From a checkpoint of a small transformer trained on Wikipedia.
Architecture: RMSNorm before each block, rotary positions, untied embeddings, local attention windows, a smear gate, weighted sums over earlier layers.
Training: 106M tokens, 6489 steps.
Each number is 128 + 32 x the weight over the matrix's rms, rounded and kept within 0 to 255. Layers, rows and columns count from 0. Numbers have three digits each.

# layer 4 MLP up, 384x160, rms 0.12, rows 156-185, columns 0-159
167105118125193121111117118163143137139141094120119122153145163154111179112166134134150132106070137147150133082126120133130143125165131132120084151092102118179148110162126142157145147125113100132085126145104137077115134165107133163054181140192143151157114101113197119153184104155129167086093134114093108112113121069121116118160095099143121106121097071157124067146097133167120160158125132088154114190128078138138134091150105183078119069091122153103060150147121158096175136139107160
116121059085085134153144095110150121112137130147161129132115168106090104134112132140121125154124071128114154190157168086096181162103140102065128105157107150102182121141105146078182151154082084162116131155154114183114144152143126102116095108164128103104073144159158147167145162157141159115163181164061144127069080118101124156113173123117153165149137120124119112152083101118091133116128186088111100086156072105161108110169084149081133140121152120091162099171106160137172119120116089
141159168166144153090156154195102082121099116162134094085075126136090111206160133121189127138156136080159169184188118132130156111113076130109086179155085098111163163099089138117200111132169129126172121096151159127177172156154138169091119125136157136107168093118096078124110123165121109145116119153065124191135131135176159174172123139145239101157152173125150124154125136190105118113131126163138140091164157129104125116122169137087124156146098160155118136147097101116197115112200197
124128125140135118091059149193138137102138111107098127054089086195163070143136157118153127122085145134096189107192135153115129051089111127081169147133150148135160147133206120158099151099123121152090137126113123104194128111104151103147134119118118143189127181152150080115060131061112137086106133104047141133104110173162126113174183127090160069112129141124108112140106153093145068127126106170094153116140131143145195159081156113138108158125159135072175105116093102088141154170183096
113127126123144124181149131120131145117122131116115109138115142124140123121141142155157151121115129166127129127119150132108137117120140153123110122128102150131135144127138116137128145128112133100133134117127128100136121134136158108169139134163143137130203137095135116134183128129153143109145130125121116127094084090118119140156171121101190064161109113154128108084123141146107122114149114105123173168127128159141101116158124090086143138120117109114139140135134155125131126158115142
109071158079111121132107104167141161086103142045106116139111129076116126143160138191118156124132157150163109114146130156167109122122144139140146074115123141097078067137126200086143100115097129177125129110092193088150106158129117182146149142159145059135149129103132190141134102106104203146118151155129142089226096111093049039138182160045094116121142142169162048161065104043141139126173135073167143088115096169144148132145156105142097146135026185184125176140120187102113172107118169
102100137112113112132089166100189106076102100156105165089155168165106045132145193138103094078145083152162167120064156133161104128202174157134058140162090138136195097218129119083085094111146109083098033119104188128162101154120116143146125107123143143113166132144149095089105095088153181128111154105162090121118132090128119068176160175115096156109164121167191116121146082113111170096162132125095161146154116088087096134072066169148134173099101153163085111171101160092161119065093144
127118087127125160140157121115052150128109131133091067157109119177138183146144101096102117093100119229161140124167074115149132109137137108070112114140146173185153118182088079189127110126133143126102156118110127103116140155098093117151142126111108091107161072085127108080039114228096158128109111144142148130129167206052110136141133121167079100105140157138112162143079103123090143098117138145171121100132110130151144126093136128142170147097150106113096137175177062143106170074117149
110162173118150163104113118132135190146085118140172151120094129069059154133087136112138088094118066112150110138126175104125122116112115143152087107156139096161116151180151080123116136078126190089095152111128163120116145122159136100146150111148076182121107133191127088175183102133118127128115115117230127129122127033107125157168114090118197149135142127119165123232094091107136121164036144114110147142139149099079115144146131198151145095140128106201171054095087078127110146107105129
155105095147122152145132082100070098136118113150149073160177162129126080083110175137182152117104153129112105121137209147147156093095153147107050122121153103167079100121114142105148128090138112089128172145103136108180106136147131089103168097146109153118137092084108089156114021156169140108110071128089130172169114148096109130153125133152133157109107150164119175049150092181152155074125079100044068184135128130176157098137115167079143168149133187105085121146082088166134132136137124
115123184163096074109105092157121147105097148123094082122146114131120112094121123162093085087127147111143077114116137087136126079158120125121148134150119171150097162101104103135140147110119173105132112109147146113150179150127130116177177179134108150087110092154112130062107103121102102123183160113196181146114179127150151083136107214110068086101136129125101127119098005065129115114130125146142122135128142112140070136143129183149087081168196142044073160132137137084113119156147115
147147073136190186094150185086122078091124129194198099134115112134136145172088178181120167096165083140100106117122133194111120067131077172149138113149134146150121067170148100137130161166184141136127124150118140074113170118109167132119132142186123123058134152148090151138143068142097128141094097073153066127156109129162121102114128125085133111061122147115104066106161076128140197082109103108140072133187136142150162157089158162120133167120070135126114129113113134167174122132104120
147130100137120098067146103126107073120118110157131138099184119197140176145181162152188075135146147085099134113195149094112136125086127138117079182106079123125144166118097146147140163124151063154143168131062078113123101132149105184102129188153148124134102168132159137134163109167096101173156141193185178195107152126133176134134120083113198121131130138150189059157181114111134087126155080114088214137152134131185104142077171082123163146183129160123167134067151114105056129119132133
177136127143112180046076152183078140097080098098123125142146080052148076170135126082157176138105135124156123134111156098179095125102123109117090120087142192099183136157108133153156068081170143131156078130169136114126100208133078109062105152164147136153068162161124149045117166086185075120132087179144058128093141116138191122170136159083106098131173164112141129095100095181080132182092195093110153092180154137101101147133170087124173161162103153172109130173097116144187100109135084
188078056166100115182155160185157136130145164124192099121177087098117153124132183140140105111108115168116074086087149155081135183143141110096182105141132120168135116169085122132172143085090134158166124138115143154147123078105106127094103154086076163099165110163156131122137142145064143159121177124072060137093117132096165083082138153082131149084112083111091081135113164142108107058091123095115150044106132145103088148124135182126146175076133146159092106113099148124096156138169066
081142127076165178146107138146131124124128156101113128113150094171102142123106186130105076070107173091079164133165114104090157114139102158087246149209137074133156106153113141079135115099063163103084142114116140127125105134072100113167169109150185165171170145095139112155103232173145169080132181078163101156070090151130139110112130124164058147146081183139171126098129139134151108092083136127013206032113153086094100129098156142111162158138088168113123145137119139145117068173134103
102162124168117179173113085149123142141152101145131113165146105124150068118130155096171181162158126201173132156132115110153165112101084142134123198170079101139141119078127133124085109120098150134152088154202102111166109107136157154075114162059132134119187104135090123144154177130124107151140153140142136148096172122130104166178072142147168159143138144099148164190160126161105176121155188122101088127048129185111181156174144150127092131117169132148148138151130229068113097164133150
129079150146183139174116151112154153128170199189112123103102145109099120030136097129166125152123127161140105166170115137145127089155154200142104162122118151103191128157136145131073148182125153181114113166120116152122172079133120152178101145143102093166118153141135202153141122170169075137132098100136122007055109123097116118137142178112140173082087142098165176136143110177079176138063091078146114134037157088153152134113136176086155125096134104160148150134084123113132102086131046
104184125075111183104076121090089154137102188083138122071130189118105171128142099132087149098144142178189098122164170141119151114161198188130061078202101069142124142083110152104124097122117109102136203145102125122107231122079200110100158102155173020125161152166173150172141118108158144129131094135151123150116131096129132128138141140154106121133122138087119124134138129137167106104145115075106133120111189109069086099120104194124139094103118150117143131167148141114101110135109151
125201139103093143125119172108147153131117108182083114151108126090133129106157076140123165124136092145134148178133125061208113182154097147121140165120154077137144135135149121147097154104141087143124100171154084095093124121198145159104096152157085146148113137128110017139151114107213140123081149147102103134103141106120106101149131118072132170115134147138136101132134131132116121157115137108116087169059126167114099095140098152122118036130144181131107146084197108137156145119140088
159127111133081116088123176129114138144138117098152101141130201091161112056108183184113117154186194096156122149104074152109154114161102158112132083183131175154098136151139130065164139182103088137082109143134128095103149148154152158118128114166111087116094124103118107077153092108143139137157163120130137119156123123189110067101105170121204097162063114104081155166117160083174126145178137082118153139112065106115192108136151096132043044230070117147137190136105071126149100185151136
089151051141159096159081133122075132096152131124087129110125104153080155107145142133124143128112116096134127151175097144102115158081094160077137123072078075099150103093101143123092125115160117172174154083134131113154065152105151115150119112092096134175094132135127185174149120085123130141108090136121098116123116095108122083101143097133133089114138107118106074146054135138151138142184148112090122122131161078129049121102120116160124105099110126125156164138143089148183099110108086
112140177128081121108100164140194124166084131107071161125167134160134119134099120162135093131099109142133170118149115097182145167141120144137167136103125130109183168113087104114095140131121093108118175077082128113148122101105117111126091087126137150134127148096126150134130113167165090068111134085153174120119180158099105120143114093163114129145152103142082143153189130135154166160098175089106184170110185100118079100142144168149109139138167096117107133181110128112077080156141082
162144214165130120105087097161166131120148138085122102127189123166089140119114120148158143175177120139112140121159151111140143088106121116126164133115145085175135119090125142107102199169093136143117151111071069230074148118156134110113076150137094104187136106150109130129121197136123112148142145138183173100089120149138175144108146121083142114119108126103103128136117133084154086115117119127122127162087174141172115080159123074114085117151102071089148074129170127128121153165054194
179140154106129146152129132165165181114141149181121136108170137112145140175028095140144137141136166096115107122147161112217107072099111094120118126124134167114095095136119107149153133178139184135134108161134139123096093142159122083156150086102088113112120040159140113167155132142143086191121141099133151159109092222061098159129126154133086076161162144153131151148133175110124182156074131109077126079177130162074056137077144124103086144150147130160150119118129078129161150134105101
105116127128094094125122197153106122141147054113130153117102123060175070096121117164157145144104140123098197145176131089089137120125176134149184178150139166190092139132100170108146137134106142117174164123183139156107149112093160165146124140055112097128129117115117111088147055137106123193099144200117159104104140141122145026155092160134113117144074109127082102171128156101120158104187095129096178164105138155097137170131134168089081153168158130129130124079068073090153136096173107
168125106173152131145063082075120118108120127136171126084150107126062081142094149089140117112135125129189153139140090102033173077087143097146101169132130082096097117097158158146165145100115110083082123158180148156122095138111165123163135138079094128137080115078172113112132094194136127137109076098142108098102151112125109151121170113100155170130104100129170151125111155158136117155155107044065155080154135141165113094198193097081150110101179105176125099144114105091151113163110166
114100168126099149155178147175170136097136094092150144157130116146114130106118094126102079116084098093148114124079126077148139154149167131129153154126157161154148150070043142145110117115123127100124173130169154156094050133106133164108095083115153115118144111147110174115104126093124125143153123126127099151116127121130127120114118178139107183134085101167149097137128117153120146132134155169137150139110109089086128162120145161080135119139118089122173121181137139068111180136144148
132170147036142123096102061115079129140151099088151153118130085170162145096185111168125144097120165232137140124116092120134079129147132167077177084105167175105137168114144037110148128125061116153142183142159135146118114116132140146174114139146121112188195141113082120129114144139093138190102095131179154207122091139175151156096105153166090132158125149159138134160106125087186125105122140171138129129147118113109152138179109199097108101145121120168144130162101175108120155144149083
144133119121058118089111086132133157146106126152202146142103133173179169194095124185093158092130091169133132092196158095173116111116117070117153154077206185125146171167172139098151130079140135067124132113080108110125101088139123117132148112086125135115186019107123150102086092075123140141117074181111190140126073089097103145089151136145146104078165089126141131077162172115097115055083088128118130049126097189097163123089133130150158105086112130112163155138086165174145123160116108
# layer 4 MLP down (transposed), 384x160, rms 0.0744, rows 156-184, columns 0-159
106098200114146114165124124198152146102127091168079147160099130119180185104137108151078122155158108092086164142086131145165127161117094084131152074095151163154117135157065194135115064089135159110146100159128121127163182097114162145081137128169184133075100116113069127120132138096142119095055169124166049174160061150147081149103096154092095098187119177150134097137134095150153154162113095163121138136095141073057134173120159134120117163135077093136120158155096127132125102164050150
052176109073106132123075133126180118142176113127174139131120142104159109174163126148088150068104140168118144149132133099102119129120138154102137144140103174125112128172136186102159124150102153118110056124128116087154130081179139111132037136106160106106143136140134135149132121109126122131151162122146156074125112119133136102150080090159111138085108115174172156163138148136118111086060081107141076142145166124148121102131097139111126120193153079120155181102109181101135091138129110
110088121129111097154142141173190095130149137197155094158131185119110107171078181103097151085082096144176122127086110138116153123103147109091103099132132125115135127183188162161154160152148185133131206168165125156106145095169121141118180149110152144094144148090126178143138110163144139103142164124088189097133097126102140179137103138165133138115171118167103072153091132139169128124100148135094154147162110160092140169139164217202126152110167131137151131120164139149107126125175133
113146132142124080104064151136122173080090092140158083142081114156163112089130105198126158183135107164123104120122145149162173157126196141121106120094119062095115174114151102167121132140141139138149083192149081099118130102196147095187204133088116173131176101181117112144095142090110122136115113151106063096160152141084160146099163166090095118128138148133166147140125107088120056075117174096132099148122145172118132147110127163110133140109144079135113093128143105129107090133183116
119173160174119121160135133188165112130163102106117130149133178087157130132113132153093121102102112090115131066100170127086117155147105092105172124104174136133134217117142143103152140157141145102161141126117138129110123132130099081115133125174091126123173110130155166094093095132113094177128177092121151171132168149140104188174180061128101255154093077168094130152122125116124116075139117099101134158200114062068138093172152173122170139173122146120166111051060162142140069153109109
090100080128113089070097163187137105104174119107080136078111147165120129062068185170086107178135134125166094097148086115184121148157078126089092102116109150066108101126147129098117114100161104050189131180120139127101147102146049102150131179164119094120121143176167137106087146093109148176118130118177072121142128129150149173149124118171131158160200114142076177119147127153065008068082060157093096099068140190107143188149125092136147183056094076173160206132132111168118127122131074
190140118049163129149142179081153080162158120124161174136122186207119100102160137095131031095050095158156141172028110157140081132123145158126116170130122173087129129137152122098152128098090132135150119098131117123152148187074049131114143109154159142062129115118111085082117121172088183131105133218135135097076092074138065098139140171112110164150159103111143092127161122072126104121139130105065176150202181117155134101122087134181111117100160087128132117089118125171141116081212101
158144133109079128103163136101127129105123183099083173158084161130100138116150101142122146149146160132141128120097060146170156173141154128127093140105215116161150091135131100116169146138119169147114090081123072134097112080150138071133117098174113096157127133132096143093088147125120155167141131142160108118158085127119165148109110139132168143136140185163097123145137154104127099133181108122109162194117173130161141122085124136187074128082098115093123153127086084100097172121173154
165140120076131089146123105137211136135088094176109094097137102169120118136121174124108138191138114082088138103139107135171115098144138096143115124107143070153140101161094128082136165173154140140086122100068118130146167120125156137145135094146123140103112108067143146104142147082166087128153171147177103102152164112121185101200113093120098114176112137164140151119135157113155100129124153105113130125158148158109138190139126081120159128164139137167136154082130098160138123167165114
089075136124126109136130173144150091097122082139091097139133148098111143101123153112184105139056093133166135135130100110108092115138120128126083173127112149143070161088192168115168120093103148146150192152117124126184121099155073151122113161115098091182075155173119081143168174080146139115089149095154183139094168155127137149164096110095058109157107148140120171144093131123131126138149163152166122139165082104085166140149118147136135134142115161112129128145121113099117098092170126
150123101115107181086078130164084149153148111159131107115128158213121142098138107125107142110120159172101144132125097163138124136098121130151140056128147021113150144151113118168126130126089097108148116122101168136164173102145173185156184031173127146094101132133134138174104136096164180129137072141165151096132125124106095108142097160138118136132149124148100122093123120095134111119105156123069125163152105149077144159076196109086153166177194145133161086160135087137120139145133122
151124078116143071168155142143139115106140200130076135151119083129116097147028167044120136189091157069149114148121075094131146152096104145106152137122219096146097148134120057119057184076107134068158111122183107170166135024116159040062104157120150144108102110117109182172111174127126108140114121117148139109091171053099093110150059163089139219186074146091161146148088160069178117109154172108136172107063150100140087128138155145137149115154091153104105164099083118105112144140104134
093100105143110119094124167167215103115047123159140126145152088113123154165136099172124121163172123074126136173076066162205096196184109214105174178108132101092157226159082101082143099154108091103137170102099205096096097176159099101164169118180124106121169124146152169180117116136143109142125105166145138128156117067071098126199120117118115127099088143166133092110128131094165055089078157107154176119115085188154160061089110163135076126153160191085092083165140118106174137057123155
097125176133141087142175203139130105097098124189123107144131124118119165184033146166125123115148080159124135144121094153150063122117089107112136122168127124135165157080116143137122174136109140177122130164165207152146179158135158118135102173119084099106148127090138165159196131152211142097142100052152140172130157171153105117103114076102083142091145086126151088088087144147135143099143146143121104152139108140153138169107117143179079202131179104093085092091131159110145134135125082
121160118127113128156085103105128095139127194142136087168178148199106141141109193110124176120166141126128113105106146062118094133155146168149155109134093133181126177147068181159134133149132166187083121141205105137137147125136112103139138087149113132106149089164118092119166110137087158053081142117094173141122170157023193102090106150123129085113116068055111076116134129154085069116143099134138179112098068166100124181152126198151113180114081173141231121139081170148157119124128047
103108134190202129166142113100171085100168063107144118149096086106057165171126129119130113118114187095124058173125119135142118141117106127117139172125112067152089119102084158109117166093133113130124120128139182094103106122107188177122146111067060144129084083126092180136082102110101137148094137090156135122149129124184136068159141147181124154161176113091097114154150104090104199051139136088149087105099142127126199141070101117080103090198186059176092121161056119088151089098111125
055078078165114134132148096094103103127088104095121117179148149095135148133120159105137131056116111133198099185095082114137111161192119151108146127152069119142097112154115091102174131130096076095072126118105143098088133125080080153133131105094147076160137127111102120161107080175162076158049112122148097100094067142102174098147083136107179157130133110166177116140090135162151152152126158134150072107188142055156147151146141104169134137159123173168099104176128130111180077086135170
101170114145154112040106107217129147127117129098118117125108169106141142121121148160104098150144088116127177168166132141182131123107121112092082161150155182063088157130084166138058127073103115143194134032085129164096108086165147143178123152110133084084153118145084131094176158185106139127144140129142127094155090180132155156143210146108161089112152188110144192159144123097059110113111143138119156025123081111105124113131079114108099121126145143149159083128144089186189051129149108
082118139129158110158110099124113119143077157121128151056119150128089175056158100101177122141137125172134147170081200152172145079189087101153120138088173181140137116086158144107149124060146185114143156126109089163099137149175089128126152164145148152152122106131074096133156156149188126159113109205124082087173101128109187091103071115138229089127144161069100158117157106103177122093134162110124123116122117150107072132145124161153134114121078162078170074160185113141101131129101169
117148168115174177187134122118183157063107151154140127146092133108137142138139138141180127119166119106129219134175158126113155107107168140061070098161117155194147114126162081106145071182119157168096106113092070166138196146155073094089098128184165096184119162142124136139064153109165077175168152082131134181104094141163150143105155116078083121093087155133173138159150075095129158159129163096137138106149105148109132066122116126113170118164140140111118132129163118120151139158119110
185129101116180137107125168131095144106119118112157184122153152136172181089110133065122074108122081107157164143135139134175115148134101139176207142154091109118164143146147099152172148086077103066120143126142080133117149124104105158129156102123134114145113114166117137139119109159106153154166083116086075113063151111091075122071144137155120101161130161092150065097116089117135123179106138146163150134151117163143120133156120114197125100111076140135095115131094088158118174144143154
148141118149144112146101114068158104092087102127069157172072127151160118151171131137115132075118144156125115093187087150163131087149146094147147113131162195101091116143124118141104138107116133129156146098082166110048166203169104109136083129123182084128108131145072125108059121128162204173146127131080133090111080132177124078087113112101111127140165170096141125153071086150107152075174100138173077168118173170156178114137152125143096125095148111136128105193157146101147151087161143
150106128099087115105119138126071151171160100101160120115130163158124098126118144126098131109191156160139121183137179088147125170098141115119150120146128124128128134150123134104131129132119130164136136121137101071105115111073094170146121115187120185149131180126133151124098127126128128069146112122084122135118156071181137136145082140101119160116082101152157079089131137159093093128131142119099105126111135148146099154160133113063158075152161102143159142103126102099118103085117118
152152131141133076175170150054107152107121138217126117137109090112163118155127141119134165114117101215115083105157159113119058186092139134200127107155097175126149133139162076153095114148156063173096097124076187107071159156144183103148133136159122090141136099132127110124086106132153171082134108128188124124102157091109095096108115133142094129185116176098114160050112127103078150137096118160138112115203168104101150131086136096157121147150206111094132124139167122174175123115147136
121136114160142098169139142158121162130137188149088193141107148130135083092165087176117163093134118069087152118112124069126135119126154132140123031181166125100111171158146156117176121144130138187102151149083154181082099138102168143119137118129144139129122128137162180144155117107082116076206104103095132080183130109128117137141126120091102132108102133085129100105078175153139125142186132099098161124118129124155131118098111185117066083138162158091143147150089159141095132135120143
087159083136104103141117072115128136148132120184111186081135080120108127117098127206155123180117142110133111122109155127160111119116125167155157115121134167164149162118099132120140093175070161093086161108155147088157144119136121160188214130163105141084096117148110108105074106151138117149134130088141059108095157113094185152088109122122070108114112142169184106103113145100180124085122104143098128104113146077153160075072029142129142057092154127068075131160181162131127158172104114
130169145090140162100134179098118137207096102140130089074075092087098145138075118146102145143127119147102157052164135107117104085129209075105093145110118140143118142140128110160150061052178135107123102125156145126152094119075120181125166182082187173096103108079146088110133103136142109139123119124086118146185062164158075150144063180091115116174088149146163131118167097108208162076101205106131130187145146171154126106163129153104091162126105117129149142113155088170113173117135134
163123091100114065111127096125089146160171164106119167139115107118106102115142103127132111157164090123087138196113157036146068117118124158118130134122107080087137140067137148104136118127138134153073114072121126148153116154102122128186202147161100159095116156139141156096088101163167152060130128141150092184095153081165150079138121137132182063106120129110091127103115091127121135120133141135169166100136104208188123188178082109097163177101141127128115153143156139168110129138107184
163117107139076198124134094091139119123162086167124129140179105083157082082096051129145138092094131151109160074127150117117128093175182180132094073078164077136103099142131055101170065239146101114130107095168103115147165159121120130147131150136137133116099130128144124179078183125112145122099166098163105133120166124154081122120105100154129116115152099171147166110172136113219141166134190223155101132139075126134118146133151198145183155151132149125133138105132129155106144108104153
# layer 4 MLP gate, 384x160, rms 0.116, rows 157-185, columns 0-159
151139110118152166191144127123165142159107126165145059127147118158143082092150126150166147157121102110131228195131094089111167132062112137084117129068159126151162086120178169145120120153078085117035136122171094129184130144147091142134106100164120158077137139103115130076134156051097187194148162139125138100071109100097148147134121195133137171161133128209135108106092152081105084158156092140109099062122108139147140166115170131154139096137149097115120073131132124149133111138112185
162140144152164064112085112081148112153142113128175129107068124137149116138148171205078150107108109105130136100074127101145117174116101082176136137113164170129132167117206076150122168141075072105119141061185120070098092122096171143078198087153149145165125104109127086069102134104179147122169130135119170110131120106149120150081139112092166185099110123098185146058165121109191146140117133166143117129151141122132162177145103157171127108160125132161113102115112121124094138087088075
118093158117131113104124132141148165154106185190122117102168133133203087136130166071078083153141139141162083148103188114109170129170171111119150034133131121115092133160140083118122127094075108142217102133164112115181150124116137119139141134185081149120062120160158123146137130158083120129153158096088139165193134161142164144080091155149080113180167151114147072097132107126141125142140132150118121149128084107128125147089181177181087156082155118117126135111179145112132124150143130
174150120162108131137148125095135118148143206115138123130121140108124136128129128131140135124107119092073132107120152129144150124140141133110137125072121151134145153103167136132184148114109139168133112133105126107156159129116119142125107121151102129170169107056129148128126137114146107122095155145089143158094124126081105113151157113079129221108131120134093136113146131106125108124119143139125121138150158135100111116158157160119109126141146138115145106124128143169117137160086115
144096098117095096157097114064138139085092144126185118143139088117142153103129154136158203109114131082147088144168096139136121091074119049143173141108147100120113110118139150098106095080121134111103120111141130157107141074178125141089169134146157091135134126160214176146163194095098072171125134151144220151141053096096112152105121068072123164129178132106090109113023145080147145141126107131161094103182123126165087121088100102148124133086168187125200130161113108122080105057107109
224154108107176147112100101107079079130109123165134126134079052116142125104167112150142183136119130165094136135077149117131141129110180096126109087143163079141131069100105165113167113105137130131189188109141141170105110070089135170125108171086091147115045128171154212147154144093089094144117112162161116167114125114085131087114138139167086130142117113092047174140106162141090111140159086134156114144131158196087140121106126111181156164095139175147124127182047135098092082146171117
151138104136122135124152139126130155128085170179110092092135152087159093146107178134122180133096090098114092153101126157105122146101119165175163159127172146133111148090107091136188061110210125172160089100078155143121151137165166168193144167151166173072118184119102150084179077124099201146116092149206081136161087109087112130133133112179136135108186134182148097119133081169175160128136141092121137144132157127157140126121196095106120095128120080110138188110110113076096158145085157
134168082089135161111086155171144133147110172117147104066092154053123122121137102099165134119156095156150132137102193126138142120108152099082073158149099127151077122147166121090170128070096092098113147134136151105111168100110080151133123164108157137114089163113156082112177090153168172140132065161115133149132144083102101133124159142172122148136119140096123101144076107107068093111143099099108131154128131131096085078115159139100172033142119124170163134163121097079202105136111135
111123133089175177124221131094151139160150136141126144103101145085118158138108115120107167185172190108161125109094153112126114152120147053186183146093122119106112169116143122125105106149106122115181072112135104147072123088100116075096103137139106113084150193111179147108149184168117162092137129157126126100134188119138127114097170171150134155087117114077112122122153151116122164218051103112122169117121132208116111116100134151112103080104159146145141118172170138103176105107119139
150093141157165149085089148135114102131090104135146143104119123127131152105120124175065126110054173116133084111119106144091201100062139107136142168158122125200159102154191136116151122181094093052092125133136132154159111142121111101078116125148088082114141090135107111113186109128103122094150121127088124161111127132146087165122151135129139123079213078109149152171053164101171104152120067153166148174104155114120129139120136110117093157124072170119180134132131125137060111178084172
139176126098127170158125081109095132139159141118097112146119103118157063117141129129166116093118173109140175130113112113076146086128153111151178081184146172162111127130108093151118088097075130089164043109137084163120066138135145126142173143143122130204197130133146064123151166132104191119137112174131105093075149165159146081095113183088105124140203117117150108140136158101079175127090176161140169148171062143191151102132080107116130136088152102118127174086141111133075109156181091
153144148150145132105124122110169128177170119139143110139161111155142117075092120080091191109099097090167146117153106118230154150127112142091098148147129162162147092155117074150079112165089094060097120155109116141125155092114121132145128139107182071083071120128118142151121138082139165103161087140119131115118164127102102137154105138177114103161180091123073101130092104176240149097105106165105146119144159131113186063134156139162164116083115113085164099154143089102190163147219126
126160176144128133097155168138119198164088194122200114127177113157049132107131110139138153121098123155107134143079103189110034111051124104146085120084112117106076128130173111135064136124133143104152149112158185108139086168144100106104141152164102122166163104142140110088105168088189149118112155153124110150121060061175095072159165140141124140125152139105196184130144144148144149160116114189117109126116082148159078074057156078174121108188115135186110153138156095169142134161221102
192170125143129093193177142167215131145148082159154140131147100100113168165137202089103104153163126123135119124096184116062102161191151129154151101098063074169126180109121142145155151076140175159125165082105151153107122092113161085101114106118191073081148123157205079181120137070122152117163146121120154118127087156024162108065117109126080143137111118137123137135187041116103093153192122145120145096174145141129109164093127079156130150073077134104111088136085148124119112161139082
131101094101086130099142095137154144096115105095116097156146162079190174095175149135135146085098111107153140124114145163145183164132170145106066137114112153108091110134080088159068109114150166125114189084178152139140104152126150139125113198115183022068138133125163135131189091088056159206106126160132161132090123117122057135091095157140130117136123120107092143098088118143065114123164155152126106133120131125115117082120182138131156155093142112100125137118151087095146113145199097
090095136159134124098117109162073168115052209044106132110173115163101099070119162096214089131103110154202093170164170027111183196119150109108171161140109186148104093166160105103134108127125096140098086147128107076128153095122116073176126158127085089162085091142189129064076166144107118140130150177102139139128107113119096152161105165112142116115163136080141155128081139131102104135130132169061103163150095154074102123159091162088114090129113133093143135175116123102149072141112091
147126117135137137119150121100119177129054152100111113107147160050134167195156138106121029062122089118182135134127159107150163120147105078073139121157112105092136117147103193165176123144117141140137144132140111145084127180176111128112155213180081060157137067152070088080141141125136143137151132099169172101154137132116130148153145168098131081142197192105082121077127158080086116102120141209115162171165170150090103130106199172207167123144100093132103171123130176122136134168117105
176098118076170087081167156155185164123173100131166205176149054087160119087081154110181114121119107121064145127110129138155160097097154110127168138098069112168096168103147131114106161137123157150159143143179114148089083116175127180140158057150162091105116131133103161168124165089146164158106111099112105099148108096086150143119127157125117116139071142130120088114130179147163182046128165139145117129138132103188151125088138157130114066103128107161152130103160111162098156128151121
146148102136131109132134151177170138152163141126144177145085128107137137073132117110132093129186136155130082121129127142140136129129149093126135099117081115126141069069118127114154176120132127162121070093155143084052165124222113183121158107133119132089153132127097030144177101155172125104034139096178119158121112087106102041156095072131099124098120165109085127168148157116180119167128117145156104158071105103161157062108119132177124128188132208119114180127164119101196167150142157
101156139099147076115150122106178113166146099185101105106167100150105125163108097139180101170102091154137102158050137123094099133100140131173113187117098155155143107106148130114066110125145173172102178150137116129116107148131137120197120168177086125109175146084140124151105136153124162142122123134105139127091108171142131093121036101112100163103123135137157115129181095106056167114095158161084117102131090134100135146082126134066148109111151112166117114159167221152102144083114166
081098155120155148106104104174125184098151182163111157141091142191133133156122126169126135126082114151097149126100114106149126167082100129111131117162104183118149090085161164143113092121194143174141171156110145104154074109109146119212074129086060152130160180093072115159154133120145205076086113147075184137077069080166186119103090156139152122113124107138101150101110142118147116143146062071139092144118102158130136156123114114147098085108130145149135096180139159142142135164138089
090132115126139169163106169119153150172135150153094177130074154082154144075076113086117129182117162083154165118169091213143116122125150134123154098075074191091137114110066114117125092131155109087082092071112195151112143169079127121138085088069058112120128171127171126102162111110151163125142112120159107101160179120134103153097147132121123186113108130118147143119106056139145097161104122152125147175084105134132132149104149120095110115137068132144101141105144146147084138103140162
126106105102141139166164106106142093180117120093138160107072152171139189110159162093084130111072111112146108133083114124156164177170225091156108113083132127090135144184144070164079093103115137150077098138129087141167137158083091105148104099141170126077104142115114113096141071160077157129151174187112119138082146114115118125137084167161150138158116163157144148138155122187099128148068133065144153075148109175098111143127115144076163083136139169097173138116087098075156143103132130
124147178099072102116085064119123179166056136103124159056104109109093182100149120162099197147124089128099127106114123141084157147162133089135117140193091055100179124125124102112075130067146152140161105123165170125119127106123116159095135122111142152122122120088141122129110091131117142130108131105139150112151103174163158124126109161110101187144088133099152136073128123094080165086140132086164158174081121082107078145128089188090151079053164141109118076107116105064171138173123123
093080130112125146153159117151118133210123128158158181131123103144159155075065095165155171167134160120161179181140211070093191119079116181163111092157157155157126118115160144085117106070035128125124156161160140162110097123148148170145109143150142102126188116131156162109160123112189094166127098153099088111132135160175132165147130137105107129134135176176101036190192115160143159079122102217123142096139112131121166097143104140114129109160074110118135117146167101110134155103135151
157088180122166139118093144153123147105089177146099198171074177148107119076153121099148171118108132165121078143132102107086159104110142118150141145205160076148141163151110080149173143158170096140121185104127148124112159127088133147180170140109145121212161174168144122104131088102098179107145109119116140102092184104142064163148137115144052129055202102103115096108092139145120145115078166152128126086131153144149113114125175172125102140110092180139104017110140159120119098125163153
127093133139139196147147147156148122111072105104127163119163110120154138148089089148131073134075152125146149182126145148065152148102168188139137117119129145132103109149118130125089103132088085116118143116151135125082096162117071108121158154163091087111179105053143087131159089088174138187175096123089107129144137088115136160096115156112128102087130126117095137143087110104182182082194119155092153134121142095086138123139160106130112119156111160139103116106153167123121132148153144
170207180107107144146094108135191132139150141151104143115130084173151141118116151077104144119138117100151078155142159114135104182100144114137111142114131142166143121128075068172152139137125151132138208122109138161137057158148151177141058195109119158115129172104166131136155117120105176105143138105189164187127161168196116140108175201168116144135118107113119088123082142138138177075109101021116103096142160153128128204124070067157108171118113146182083157158135158146127159115062121
139128137065126083038117124157130138140116139114187172123137167188161186131098140158144117138153147139134108084127161093127141133156149067148139105063110164128115091083150107098098117083111194101161114137171121058183087111119109077144118118105108098078145097110120121152163154101094157147115094185139191064170091082089107050096096103211160115114104105103130153137120088105108109095127183105130179082142119174133143088178136107140167180125046098155128191165139145135126144094133064